Weights of a small transformer language model: learned positions.
Each number is 128 + 24 x the weight over the matrix's rms, rounded and kept within 0 to 255. Layers, rows and columns count from 0.

# layer 6 MLP down (transposed), 1536x384, rms 0.125, rows 1151-1177, columns 128-255
[[107  95 120 139 105 126 132 141 123 114 142 126 121 130 106 111 148 137 144 151 122 140  88 109 139 158 141 138 140 136 103 125 118 143 135 174 129 127 166 125 138  89 152 171 114 115 125 141 110 150 142 116 141 103 150 124 130 131  81  89 118 168 133 106 150 113 140 152 135 147 108 142 135 108 129 100 128 135 173 157  94 132 147 131 146 169 130 148 114 180  89 135 126 148 133 120  99  96 144 112 127 117 148 150 106 156 121 138 126 131  98 122 131 150 144  95 132 146 141 133 125 155 112 135 119 124 135 137]
 [111  77 120 111 111 141 124 145  95 167 163 136 142 154 141 113 121 101 135 135 115 114 149 121 100 128 145 112 126 120 139 149 130 109 153 131 166 119 144 118 138 138 130  98 133  93 117 114  93  85 162 131 125 133 104 113 164 166  93 161 124 117 139 135 142 145 102 145 143 161 133 124 156 121 118 132 141  94  90 103 137 119 136 158 126 170 127 101 146  93 123 163 150 118 115 146 128 166 153 160 134 139 123 105 144 132 129 118 123 111 138  96 140 143 174 129 102  95 160 144 129 173 142 153 120  95  88 117]
 [ 90 135 172  79 100 118  99 102 147  60 154 133 142  62 146 106 125  58 155 157 135 123 116 129 176 118  82 129 169 120 116 175 131 126 156  78 105 152 146 118 145 138 118  99 147  94 127 139 134 126 130 118 105 121 177 125 133 136 110 137 160 152 167  92  97 142 173 135 143 140 123  99 124 125 106 129 142  73 103 141 123 101 127 138 156 145 140 113 131 136 156  98 107 146 128 115 143 133 104 104 133  72 103 113 118 155 146 142 121 131 133 129 127  96  68 133 136 149  80 164 112 100 123 102 119 127 157 132]
 [119 148 116 174 136  92  77 128 162 104 174 146 105 100 110 114 132 184 144 186 122 148 180 188 128 160 117 149 193 147 125 154 129 130 133  94 123 148 132  71 139 101  97 136 139 116 162 116  98 120 157 148 131 130 113 120 155 129 104 132 115 115 100 117  94 149 114 179 109 104 140 117 145 118 118 154 157 109  99 117 156 135 103 138 134 124 127 146 143 135 121 118 105 148 173 149 148 148  92 103 152 153 134 138 145 133 112 154 119 128 136  88 131 129 119 130 142 127 154 101 136 160 183 147 154 188 123  94]
 [179 157 127 103 128 121 148 157 178 118  97 123 131 100 117  97 158  57 115 108 122 181 143 116 137 128 126 105 106 120 154 125 125 154 128 127  73 130  94 146 140 119 148 145 123 168 151 120 115 125  81 133 152 127 132 125 131 106 146  99 113 108 139 140 137 151 147 119 144 127 160 159 112 111  86 153 174 122 102 131 132 104 118 109 138 100 115 133 133 141 118 126 159 157  85 167  97 111 100 169 127  92 126 122 148 142  96 106 105 145 140 154 106 132 118 163 141 176 140 121 147 135 150 123 156 117 138 102]
 [137 135 181 114 108 130 151 127 148  99 138  95 156 170 163 147 130 128 130 134 135 136 134 151 154 128 130 144 132 112 113 114 145 100 167 112 118 153 165 116 179 133 117 111 132 127 107 132 163 136 130 141 138 129 198 149 132 145 132 151 147  97 147 126 162 124 132 162 143  93 142 121 117 122  84 142 161 126 146 104 135 138 153 141  97 133 130 107 120 120 119 105 137 131 105 113 154  61  84 128  92 137 158 141 130 168 139  76 139  71 133 134 146 126  84 104 112 154 101  93 143 130  94 101 128 111 157 144]
 [143 152  99  79 134 140 148 116 130 133 142 123 136 175 121 153 109  82 126 124 158 110 122 152 145 106 156 124 136  93  99 171 125 114 147 140 104 155 106 180 138 127 108 134 102 134 105 126 145 122 112  98 166 124 130 133 154 127 132 120 107 143 150 130 138 108 111 134 134 121 159 121 156 115 150 122 182 129 122 123 118 134  87 146 105 141 132  67 150 146 127 109 128 101 127  83 175  81 111 122 168 111 152 127  97 107  89 150  91 155  93 151 139 110 139 122 143 120 172  97 113 145 129  85 136 150 116 138]
 [ 91 122 158 152 155 157 163 145 131 131 104 107 107 138 127 153 125 140 156 141 178 147 135 151 121 132 123 156 119 119  96 141 111 118 170 105  94 102 160 114 107 146 137 124 131 156 180 139 101 107 126 163 146 106 104 116 163 105 100 141 174 152 152 135 141 176 111  91 156 123 147 112 125 151 154 162 125 121 126  98 167 158 124  82 106 103 112 109 132 139 115 180 130 146  91 136 137 143 121 117 110 101 152 172 119  84 139 133 112 106 112 125 194 101  96 115 138 156 109 163 136 116 138 139 146 109 170 142]
 [142 117 113 132 138 178 131 121 113 155 137 120 124 151  67 145 149 129 111 125  72 124 144 123 162 121  70  80 134 133 121 154 135 106 128 109 143 127 157 134 111 135 136 162 116 100 139 129 139 126 125  90  87 132 136 144 117 139 157  96 130 117 132 108 138 108  98 158 116 140 154 140 160 125 109 174 169 163 145 121 108 119  82 158  97 122  88  88 104 128 150 161 126 180 133 113 114 132 111 105 170 115 194 128 147  99 131 113 132  93  83  99 138 121 131 167 104 147 152 107 107  93 160 154 141 126 130 127]
 [169 140 166 127 107 130 160 118 114  80 102 140  90 127 117 142 104 147 125 184 147 181  93 122 118  91 108 131 149 107 178 145 123 142  79  98 125 115 132 130 124 108 109 134 119 141 130 125 122 182 136 131 155 101  96 158 120  62 144 145 112 147  99 150 103 113  51 118 149 135 149 131  78 116 125 118 131 142 139 153 172 130 113 130 178 150  93 115 175 160  87  91 172 123  78 173 146 160  97 151  92 168  92 111 108 112 186 107  95 183 179 114 126 110  92 138 129 108  95 174 147 146 127 151 131  84 144 154]
 [ 99 124 122 145 151 137 100 120 193 112 136 140 127 140 106 119 147 142 133 139 124 124 145 114 116 124 115 142  92  98 118 159 152 146 139 125 143 134 108 130 122 109 127 157 160 101 114 122 127 134 127 122 124 133 110 126 129 117 118 108 128 128 152 144 131 117 157 134 142 130 104 145 149  79 127 131 156 148 165 101 143 132 112 134 109 100 147 132 108 163  95 136 135 143 129 105 111  45 139 129 124 179 146 122 100 134 127 129 141 106 140 101 118 115 132 129 152 115 145 136 121 141 136 125 126 130 170 138]
 [114 143 111 148 105 118  80  97 167 141 108 127  79  94 136 131 109 118 117 138 139 156 100 131 136 135 173 139 102 101 134 146 149 111 135 181  91 123 132  94 158  98 143 157 102 148 124 101 173 107 106 119 144 171 112 151  89 148  88 147 117 103 115 103 107 116 153 107 158 168 151 142 160 116 121 132 147 170 123 103 124 119  98 151 166 116 156 149 112 141 100 103 150  87 141 122 156  51 123 115  90 114 123 102 140 144 129 157 127 128 128 175 141  74 130 106 102 117 145 120 166 121 112 147 147 182 118 126]
 [146 156 153 126 151 141 106 138  94 148 102 127 156 131 114 129 135 139 116 179 125 150  72 112 183 113 105 145 134 123 127 164  86 163 154 123  99 148 130 167 120 155 101 144 152 161 146  83 119 100 120 137  88  87 137 102 113 155 134 118 130 120 124 149 127  95 139 116 107 108 128 116 155 142 127 125 120  84 151 155  91 152 112  98 114  73 127 124 158  96 114 120 148 113 134 164 159 144 148 125 105 106 160 140 126 135 112 108  68 185 153 144 112 111 165 124 148 162 131 136 148  81 143  84 109 123 172 132]
 [116 144  80 145 140 155 151  87 155  90 150 133 120 142 128  92 117 103 114  70 154 150  92 117  89 121 171 114 137 138 109 124 120 115 116 125 113  98  84 122 160 146 159 140  88  79 132 123 136 147 148 126 139 123 130 144 154 105 138 116  89 119  93 102 133 109 174 101 124  80  59  90 180 111 163 175 170 106 133  94 128  75 106 129 163 147  81  92 127 145 137  80 133 123 138 116 151  98 151 105 115 148 171  90 138 126 115  89  90 158 153 115 114 108 142 133 111 159 151 108 154 163 142 140 139  86 106 143]
 [ 90 114 103 124 135 122  99  99 174  61 140 140 128 127 142 124 159 144 116 160 126 143 102 156 138 147 112  95 152 113 106 112 165 117 128 168 164  93 102 129 146 123 108 157 120  96 123 110 114 151  90 164 128 146 143 132  94 130 115 155 143 128 136 159 143 145 108 184 101 148 133 115 176 103 138 126 116 100 161 108 149 113 150 132 119 131 159 129 117 111  76 156 113 121 127 119  90 111 127 100 131  72 162 117 152 124 142 132 134 103  99 126 119 161 133 125 134 134 127  95 129 127 137 124 141 119 110 198]
 [ 85 107 167 150 138 140 148 103 161 132 105 141 127 120 157 116 166 127 121 105 142 147 124 112 174  95  78 128 109 148 150 118 148 122  93 177 146  95 100 168 157 125 164 109 144 107 148 145 149 130 134  89 145 142  92 152 102 166 118 156 120 120 139 121  86 161  94 156 111 147 123  77 138 118 125 123 116 119 106 133 116 115  87 131 142 129 129 130 120 124  91 111 131 145 108 127 164  98  96 129 128  93 135 133  89 103 162 132 120 122 115 102 129 101 144 107 175 115 130 123 155 166  70 137 183 128 108 121]
 [ 81 128 101 165  90 131  96 111  96 153 149 159 129 155 167 124 166 113 109 125 194 169 113 137  84  89 126 151 154 133 142 138 142  92 117 125 138 157 150 149 125 136 116 137 152  68 109 115 178  90  87 101 119 121 142 115 155 113 145 102 124 140 122 106  92 113 138 139 154 102 131 124  91 143 140 132  98 104 124 158 141 130 147 109 167 129 107 182 142  97 164 128 144 143  96 133 130 108 124 139 143  98 120 171 144 107 107 113 130 133 125  87 122 104 124 142 121  95 139 113 109  97 148 124 127 135 138 122]
 [156 139 149 128 124 125 165 122 147 132 148 110  86 141 153  95 133 109 108  99 128 164 131 101 147 147 160 117 138 137 140  89 131 115 109 105 151 102 141  81  73 157 121 131 158  91 103 125 121 180 148 117 167 107  86 129 164 114 105  68 104 120 102 123 120 160 130 121 191  89 124 135 113 132 122 184 135 148 149 138  87 126 128 143 117 115 130 147 126 160 131 137 119 113 122 141 100 171 118 132 143 134 133 171  92 182 103 112  65 178 129 109 120 109 186 100 155 129  95 132 150  82 105 116 137 126 158 132]
 [134  99 110 148 153  92 159 125 200 105 167 138 124 107 157 106 125 104 111 126 104  85  85 123 130 128 122 132 126 163 113 106 149  95 145 126 122 137 151 136 135 157 140 120 141  95 105 132 148  97 147 128 155 129 146 149  97 115 108 139 130 101 150  99 156 138 118 101 127 107 108 137  95 140 143 131 134 140 140 163 160 120 120 114 119 184 172 143 147 120 109 103 133 136 147 139 131 108 116 151 124 132 131 143  68 119 127 122 109 126  95 147 130 126 171 157 141 102 171 120 131 118 148 134 106  96 142 134]
 [167 133 111 143 109 154 156 143 108 139 142 123 148 157 140 170 135 124 111 152  96 140 152 112 136 174 116 178 155 128 123 137 146 124 120 154 160  97 159 131 122 100 143 131 140 137  88 151  99 133 126 130 144 127 192 153 130 132 115  84 144 133 112 139  91 118 145 127 147 106 152 139 129 128 133 130  95 140 144 134 157 140 135  86 123 111 145  85 190 131  63 140 129 117 159 144 152  71  87 160 153 113 128 118 153 154 143 111  74 157 127 148 111 130 105 100 131 139 135 104 119 128 143 152 143 132  81 127]
 [128 131 103 140 141 129 143 161 111 100 117 147 165 149 144 153 141 138 119 127 128 126 133 105 114 162 139 113 116 161 147 155  98 151 122 112 118  98 114 108 145 133 122 122 144 107 135 123 142 147 124 127 139 110  96  85 113 122 151 145 149 159 129 109 126 189 130  84 122 132 137 112 109 157 123  88 105 107 117 132 138 163 168 104 131 117 119  77 162 128 144  91  94 127 172 148 146 149 138 114 149 126 137 108 159 152 153 158 111 149 150 103 188 138 148 130 123  86  90 149 104 116 124 118 137 134 127 160]
 [189 130 119 106 133 122 101 127  74 148 121  84 135  84 127 146 141 134 156 157 136 167 122 128 149 141 145 102 152 136 145 129 148  78 131  85 114 109  82 130 166 146  71 115 109 150 113 111 129 160 149 170 135 104 123 117 112 109  76 105 132 151 145 136 124 103 160 122 185  73 187 126 134 110 124 116 140 122 138 126 104 140 112 119 115 109 155  93 132 158 155 122 123  97 107 130 139 136 119 133 131 157 132 137 124 161 170 110 115 102 126  80 120 103  83 108 148 123 159 158 128 182 116 151 132 147 147  93]
 [146 106 151 139 131 145 133  78 134  95 147 125 129 128 160 145 146 153 158 147 113 142 180  89 130 172 127  91 145 131 138 137 127 106 119 103 173 125 119 155 113 163 105 174 147 136 129 128 109 125 132 124 135 109 150 131 130 157 120 124 112 110 118 153 156  81 120 110 158 119 144  92 123 102 137 117  98 133  92 160 141 162 142 118 127 154 108 148 113 123 116 133 182 111 158 154 135 238  96 189 161 113 114 127 142 129  87 110 111 137 120  82 114 167 163 116 151 150 160 124 104 124 125 102 143 135 152  74]
 [139 145 120 139 150 113 122 132 130 137 114 107 154 132 125 129 125 141  84 109 139 148 120 136 113 116 130 122 157 161 128 153 105 106 123 139  94 117 154 152 157 148 153 140 159 129 203 145 121 158 112 131 133 127 149 127 123 129 125 100 162 124 137 112 164  97 121 138 123  81  96 164  87 169 152 149 151 140 116 111 130  83 127 159  90 154 116 169 105 167 122  96 110 155  55 136 140 143 128  99  99 169 140 154 127 121 125 143 124 154 105 129 154 165 121 166 187 108 111 134 117 151 145 155 114 143 121 110]
 [ 82 127  68 142 102 141 117 111 140 154 114 115  89 123 113 145 160 112 121 137 159 127 106  96 150 126 119 145 151  90 154 153 111 132 100 135 127 126 133 141 144 155 112 131 159 120 123 157  97 109 101  91 133 159 156 101  92 128 147 112 118 135 138 146 121  94 140 131 112 136 155 132 134 190 116  93 151 140 125 156 116 109 109 117 125 135 104 137 160 114 145 142 144 107 124 155 129  99 132 125 114 116 142  94 125 153 150 162 118 114 104 141  77 126  97  94 146 112 147 163 133 157 124 110  68 153  90 117]
 [ 90 136 124  76 113 121 129 100 117  81 115  86  77 113 168 136 125 135 147 173 161 140 131 128 132 124  86 149 174 113 159 180 136 137 134 128 153  89 114 123  96 126 130 107 148  89 144 130 181 169 109 123 138 147  91 134 148 120 123 154 139 158  87 183 163 139 132  95 152  67 125 128 126 108 157 139 156  90 109 136 146 139 142 150 120 167 150 178  97 133  99 136 100 144 121 120 136 172 136 104 125 110 106 116 160 110 144 152 175  71 116 104 142 105 119  90 133 129 133 146 144 144  91 158 191 170 177 118]
 [151 193 181 101 140 160  93 136 128 111  82 109  91 100 138  96 148 160 105 127 124  74 165  79 123 130 113 144 137 161 127 150 120 135 161 146 142 147 130 135 130 114 186 135 138 138 150 134 113 182 164 180 122 139 121 113 126 105 122 142 132  97  88 126  75 189 111 155  82  91  97 100 146 107 111 133 146 166 155 123 124 116  96  83  58 137 163 145 103 159 117 130 141  94 122 147  98 167 115 106  82 114 140 164 113 131  50  90 143 140 122 125  60 163 131 121 130 134 106 114  60 160 129 181 112  91 115 124]]
# layer 6 MLP up, 1536x384, rms 0.122, rows 1152-1178, columns 128-255
[[156 125 143  99 114 152 148 119 136 148 122 128 136 111 148 142 133 146 113 130 177  90  86 129 109 125 118 129 133 116 163 144 146 102 152 113 139 115 147 135  90 115 142 113 140 101 135 120 148 161 103 104 110 145 168 133 157 125 156 136 153 123 161 139 108 148 140 100 126 121 107 101 134 137 145 110 114 159 106 133 152 155  72 150  74 128 144 136 103 111 116 150 164 124 172 118 143  97 132 142 163  96 152 105 118  99 119 155 106 156 136 166 101 141  95 125  90 174 135 136 155  86 143 121 136 120 114 126]
 [101 160 140 133 167  85  98 137 118 133 127 108 144 145 143 134 111 119 106 142 119 150 111  92 140 144  96 124 130 142 133 131  99 105 148 107 150 143 121 168 105 124 163 115 121  97 157 150 103 124 118 148 124 120 112 171 111 110  90 126 109 128 102 102 154  96 157 121 143 129 136 131 138 113 131  84 116 113 106 148 129 129 146 108  98 148 141 163 168 118 135 138 113 127 126 122 138 139 104 150 141 132 167 143 128 153 104 102  91 141 126 152 128  81 159 112 130  85 113 161 108 122 154 140  87 136 180 132]
 [134 100 134  85 130 151 140 141 101 141 145 142 135 110 139 155 137 130 139 111 118 142 130 111 129 131 100 104 115 111 126 110 116  99  85 137 125 140  91 127 120 124 121 130 123 118 136 135 179  93 155 139 142 120  96 119 130 107 127 122 119 171 104 102 180 124 139 102 147 104 145  97 176 143 137  91 150 141 111 123 109 137 122 139 133 123 127 139 117 109 125 146 140 126 108 149 137 120 147 113 108  91 131 155 143 132 129 106 129 119  99 155 121 126 121 116 123 153 151  95  91 128 132 154 138  97 112 175]
 [147 139 167 144 160  99 140 121 172 122 169 132 131  96  77 174 133 122 140 136 151 122 135 106 120 160 109 126 153 139 126 145 151 134 121 169 120 126 113 134 143 156  91 111 150 112 170 129 130 136 133 152 124 147 129 131 100 116 124 153 150 134 128 112 113 138 116  97  84 106  80 123 132 102 134 150 125 126 146 118 105 145 147 118 149 110  96 100 144 184 116 137 116 162 132 103 153 103 134  88 142 138 119 105 107 114 134 116 118 109 158 117 106  96  95 110 135 132 113 126 149 125 154  95 122 145 145 116]
 [160 183 131 121 119  99 130 148 146 112 117 131 112 113 122 145  90 129 152  91  94 128 151 115 111 124 133 116 141 160  97 169 133 136 166 143 116 149 132  68 144 119 158 136 111 149 129 135  90 110 121  98 132 143  98 100 159  86 148 141 161 126 135 147  96 148 159 130  71 150 125 132 125 117 159  94 150 136 124 128 162 135 171  93 179  92 125 101 122 113 121 124 148  98 138 111 164 135 166 125 144 113  82 131 118 114 141 138 155 171 135 121 138 127 159 114 136 117 134  93 112 128 120 100 105 117 134 125]
 [ 90 155  97 103 143 123 138 145 141 130 146 130 148 130 174 127 145 127 114 140 154 113 125  96 111 145  80 105 112 162  83 153 101 139 133 131 139 201 124 151 138 108  80  90  96 138 104  93 187 152 138 110 153 159 151 147 160  99 115 120 139 168 115 146  99 154 101 126 120 173 120 126 131 103 117 157 172 135 137 136 144 112 119 133 104 160 148 108 142 128 107 145 132 100 120 135 149  94  89  97 125 101 155 178 144 140 117 162 132  87 154 138 115 113 122  89 114  99 130 119 127 142 110 131 110 117  97 137]
 [148  98 126 188 148 113  74 119 136 119 111 136  93 114  82 127 141 163 114 107 150 150 137 128 110 132 128 143 145 137 115 152  94 120 163  66 149 105 114  92  95 110  83 131 115 110 153 118 114 141 126 124 165 120 140 124 116 115 155 146 125 124 139 129 162 146 146 169 140 123 118 152 175 168 125 156 116 110 167 107 100 121  80 108 137 119 109 117 133 121 120 151  79 148 127 132 142 159 119 158 114 101 130 108 157 173 138  78 139 128 119 106  71 145 146 142 107 106 136 156 119 124 119 102 151 135 138 121]
 [174 111 130 134 144  93  97  86 144 135 124 191 105 141 134 130  92 116 152 143 154 118 126 106 156 163 128 127 140 162 148  89 143 108 129  90 148 148 105 125  99 102 133 115 112 116 131 123 115 175 148 153 164  89 117 151 110 150  96 139 150 143 124 142 129 139 105 105 117 121 129 109 150  81 117  75 113 102 155 125 137 173 121 131 121 146 164 151 173 116 121 148 124  99 133 143 155 146 119 114 128 119 116 142 136 130 102 127 103 139 171 133 126 148 158  96 112 142 111 136 109 101 103 136 119  97 120 144]
 [124 128 133 119 111 104 109 140 135  88 142 156 120 129 143 117 124 143  81  85 113 155 161 156 125 178 139 131 164 136 147 101 194 121 121 101 106 106  81  74 114 177 163 100 114 147 115 107 130  92 114 123 145 111 105 134 181 136 117 141 132  94 146 158  45 154 170 101 112  55 132 178 106 123 137 136  84 125  74 148 149 167 100 162 149 126 143 167 143 123  88 149 169  62 131 137 182  79 152  92 133  91 138 129 114  95 147 161  93 138 116 113 157 159 174 110 170 122  76 150 135 109 162 136 136 140 136 132]
 [149 160 190 122 128  83 175  99 120 144 103  80 147  91 117 170 121 143 131 121 122 104 123 148 138 154 167 120 181 129 117 156 137 107 136 123 139 123 132 121 122 125 138 115 115 171 140 131 130 123 118 101  79 148 111 129 150 119 137 137 138 159 174 103 137  91 146 148  79 138 139 104 132 166 124 113 128 164 169 119 165 137 131 158 120 145 110 152 112 122 174 119 121 134 110 149 178  63 141 100  74  95 160 100 126 138  95 118  94 138 124 179 166 116 103 142 130 125 119 109  93 115 126 137 112 143 105 129]
 [131 147 150 146 112 116 106 112 127 119 139 131 148  96 119 119 116 157 116 131 136 104 154 118 136 109  97 134 130 148 145 155 148 123 133 122 137 155 135 145 112 134 103 139 100 163  91 122 116 119 116  67  93 145  95 100 130 121 115 137 145 108 106 134  98 142 134 120 170 123 139 119 149  69 161 154 153  93 121 112  90  84 113 151  82 127 140 116 154 140  73 120  95 124 135 138 108 119 137 144 120 121  90  88 156 124 166  69 123 174 149 132 174 147 120 116 107 138 143 155 155 146 144 143 128 127  87 157]
 [135 127 136 110  71 142 150 101 102 129 132 127 123 128  97 159 112 149 176 129 108 156 108 124 128 140 112 146 128 144 111 103 123 134  97 124 145 128 151 125 113 139 141 118 138  97 102 128 156 124 142 133 140  71 129 136  73 123 114 130 104 102 156 163 171 122 125 141 151 116 135 145 123 130 164 155  99 117  90 110 119 118 109 150 123 128 122 145 109 106 136 125 108 113 108  89 135 127 128 148  68 116 123 118 145 105 159 123 134 135  82 148 130 127 108 168 105  93 155 118 104 140 123 168 160  79  76 150]
 [111  99 131 121 147 136 112 157 142 178 151 114 136  96 101 138 118 128 118 148 103 128 144 111 140 103 161 187 116 156 148 116 138  99 124 120 162 130 138  92 146 162 132 116 126 194 126 129 119 127  81 125 110  77 128 105 169 104 137 180 139 118 131 103 158 137 109 107 104 128 153 142 166 144  99 187 117 124 143 138 123 133 175 110 117  93 119 120 115 143 136  82 130 107 142 161 103 119 130  83 121  84  97 125 142 149 161 134 140 121 156 168 121 143 141 100 104 145 119 102 145 108 107 149 171 162 133 120]
 [160 179 177 106 133 138 113 138  94 192 111 124 122 102  79 113 119 135 117 117 144 119 191 126 123 176 139 163 117 154 111 153 119 167 116 108  97 146 156 134 130 120 138  98 103 158 129 150 124  56 153 115  96 114  90 123 143 131 163 138 118 118 139  81 110 127 120 102 163 103 136 158  96 133 156 130 157 151  77 137 149 155 137 127 135 128  88 156 161 146 161  81 154 128 156 166 183 173 149 159  77 123  85 152 121 108 120 119 113 133 172 169 135 117 108 133 120  94 124 152 124 131 146 142 118 134 143  77]
 [121 112 209 170 147 151 142 143 109 135 119 164 119 100 124 167 139 121  94 117 153 109 114 120 144 149 116 164 117 110 186 111 104 144 115 159 151  74 134 128 145 125 176 131 145 135 107  98 151 111 121 145 124 171 123 103 116  63 165 159 112 127 135 123  84 101 122 143 150 116 146 139 122 171 127  87 121 138 125  91 127  95  91  98 129 134 128 115 120 107 130 176 141 157 103 123 191 107  96 148 102 121 139  72 142  66 175 129  93 180 100 114 131  96 138 117 129 143 102 119 188 144 104 108 162 179 153 155]
 [122 112 152 115 151 134 126 105 141 147 111 132 159 134 174 111 139 103 169 133 147 153 124 113 129 130 136 123 158 102 154 144 122 129 181 142  93 161 172 155 162 105 105  99 145  80 169 151 132 134 140 102 106 147 154 132 150 124 127 162 155 151  99 136 114  88 156 143 138 127 138 120 137 115 130 129 114 177 121 151 121 121 133 134 136 110  40  73 138  86 104  97 148 135 112 150 114 128 136  60 172 108 134 129 118 128  96 153  96 117 124 111 164 158 130 149  88 131 104 151  96 102 171 130 130 118 133 148]
 [103 160 129 153 126 129 131 134 136 122 113 101 158 125 112 168 141 157 117 133  93 110 147 132  96 125 110 143 189 137 136 113 154 112 127 118 146 103 179 127 130 116 131 112 123  79 177 114 119 134 132 123 118 129 127 126 162 100 125 108 128 133 123 110 148 131 149 153 144  83 100 158 129  89 140 157  93 114 117 116 145 147 123  75 157 143 131  98  87  88 118 167 134  91 107 144 142 135 111 122 109 162 148 162 148 120 130  86 132 119  97 146 119 104 120 116 126 131 151 157 118 121 126 114 139 134 137  75]
 [103 124 137 131 155 149  86  93 173 124 151 126 112 167 155 169 119 127 116 138 166 160 153 154 115 153 162  87 147 137 171 134 170 140 126 151 137 120  90 162 138 101  91 125  72 122 111 158 144 108  91 157 111 127 121 114 103 141 127 147  98 146 126 148 107 123  78 191 145 120 181 143 167 100 126 133 109 143  89 135 133 122 119 154 127 146  63 133 102  87 121 103 130 164 135 112 123 125 122 101 128 119 121 113 138 147  96 152 151 149 115 143 145  99 129 142 111 131 123 143 115 145 129 151 165 148 124 147]
 [ 80 113 180 145  80 130  83  84 100 121 134 165  98 123 206 133 131 156 125 151 127 120 101 142 138 129  98  74 127 103 125 107 103 108 123 136 128 140 129 136 109 140  97 111 141 110  86 162 141 148 134 159 144 131  98  93 102 104 133 143 139 117 148 131 108 110 135 149 124 123 139 137 148 115 159 131 126 130 136 109 121 112 141 170 137 126 106 124 153 131 130 125 110 130 100 158 153 184 112 115 116 106 124 100 139 113 121 127 104 148 123 105 136 105 106  89 126 125  73  90 131 133  97 132 146 109 111 117]
 [128  94 110 125 107  89 120  96  97  99  88 148 150 118 180 107 100 122 125 120  90 134 118 116  89 131 115  95 121 154  89 145 134 120 126 123  94  98 128 129  95 180 102 164 100  81 113 131 163 154 123 166 147 102 147 125 133 107 149 160 130 134  94 154 146 168 141 160 151 155 101 147 152 121 166 116 130 128 112 154 126 108 164 111  82 138 155 142 147 129 134 131 118 126 143 138 120 131 130 139 146 123 155  96 135 130 130 110 192 140 127 136 144 147 177 111 143 119 156 114 110 147 100  97 103 119 118 110]
 [120  91 106 107 155 132 144 149 136 151 115 116 137 107 146  80 128 109 138 168 125 156 121 148 127 161 107 141 140 111 153 145 148 105 112 134 150 133 133 132 147  82  92 128 133  97 123 121 143 120 128 131 118 128 121 137 100 168 170 137 115 145 192 124 138 154 132  98 110 139  99 118 143 140 132 141 128 141 140 143 145 135 103 132  85 131 140 115 165 126  93 107 113 142 145 118 125 147 138  85 142 142 150 136 128 169 131 124 113 129 105  83 138 125 109  88  97 128 142 150  96 157 102 162 131 107 115 123]
 [105 134 112 175 112  91 151 129 127 129 115 166 164 113 157 134 112 120 163 158 108 103 132  93 110 137  76 114 163 150 139 111 152 149  95 119 156 151  95 129 126 124 133 103 136 110 130 104 143 115 114 149 134 106 100 126  96 105 133  82 153 145  90 147 142 101 131 159 118 140  79 108 148 129 106  74 117 180 101 151 127 135 140 125 160  98 137 163 115 127 132 143 152 145 156 137  80 119 129 120 156  88 112 165  96 116 141 124 144 138  94 113 142 102 139 166 119 140 147 129 128 147 151 153  70 146 148 141]
 [141 159 149 159 121 138  95 149 120 130 140 139 121 125 131 103 127 147 125 122 107  78 122 141 118 125 161 150 131 149 138 150 156  85 159 152 162 121  89 154 110 127 106 113 163  92 131 137 102 156 125  92 102 114 147 119 155 127 111 127 107 106 116 147 162 119 143 132 125 104 152 147 115 124 112 136 115  92 113 135 112 135 125 118 158 136 136  96 109 108 103  90 131 115 128 167 126 101 130 134  97 112 119 140 117 146 168 141 121 131 116 119 113 122 119 131 118 116 150 155 110 138 117 162 121 110  76 106]
 [130 144 132 131 142 174 139 107  74 112 134 139 109 116 117 158 111 163 136 147 140 105 151 134 169 142 128 118 135 143 109 169  82 117 160 184 135 114 161 140 157  83 122  92 148 154 118 142 136 159 119 116 111 107 100 154 134 144 122 117 112 138 147 118 144 152 120 118 116 179 102 144 172 131  91  88 172 122 152 156 145 165 128 118 104 137  68 134 165  96 133 123 169  42 126 155 112 124 114 146 111 105 146 166 127 121  95  93 123  93 110 117 165 139  74  92 111  87 135 151 130 128 145 122 117 153  83 149]
 [ 76 144 143  81 173 122 135 100  86 161 147  74 156  96 130 107 126 126 109 152 160  91  91 116 121 143 126 130 112 162 147 143 159 153  89 115 127 140 131  92 150 146 152 125 123 133 160 104 137 131 131 116 123 120 108 107 169  93 123 111 166 140  75 140 118 124 136 134 159 132 161 138  86 112 104 101 145 171 146 144 155 130 122 128 108 138 104 160 124 131 172 136 132 116 155 176  99 138 114 112 146  93 141 133 165 109 155  96 136 107 128 110 167 109 131 111 107 149 133 120 148 148 135 141  92 147  62 149]
 [141 104 139 132  95  82  89 142 141 146 122 153 114  94 120 126 105 153 117 121 149 153 136 128 111 134 144 142 132  75 114 141 135 185 113 129 163 168 157 141 147 100  63 119 135 141 149  78 159 120 139 118 149 168 134 123 168  98 171 104 133 163 102 119 116 137 125 180  75  73 155 167 155 151 151 131 109 128 119 148 103 165 112  90  81 107 106 105  98 102 153 112 117 120 130 115 187  95  83 115 137  90 137 123 115 148 177 131 121  97  70 134 116 100 123 116 115 157  77 144 172  88 145 166 117 135 114 155]
 [110 151 116 141 112 116 120 140 121 117 122 114  76 124 139 131 134 126  85 119 159 120 122 112  96  91 116 156 129 139 107 127 135 133 158 163 150 112 115 109 119 122  99 114 125  90 146 184 159 155 135 162  99 132 109 136 126 123 101 154 135 133 160 131 109 106 104 153 156 108 115 175 143 142 122 172 130 125  91  85 195 156 128 121 150 135 107 141 167  81 132 139 158  95 110 111 136  79 146 139  96 114 113 143 141 117 122 143 171 123 127 134 143 146 126 101 125 135 172 142 151 119 104  70 156 126 111 115]]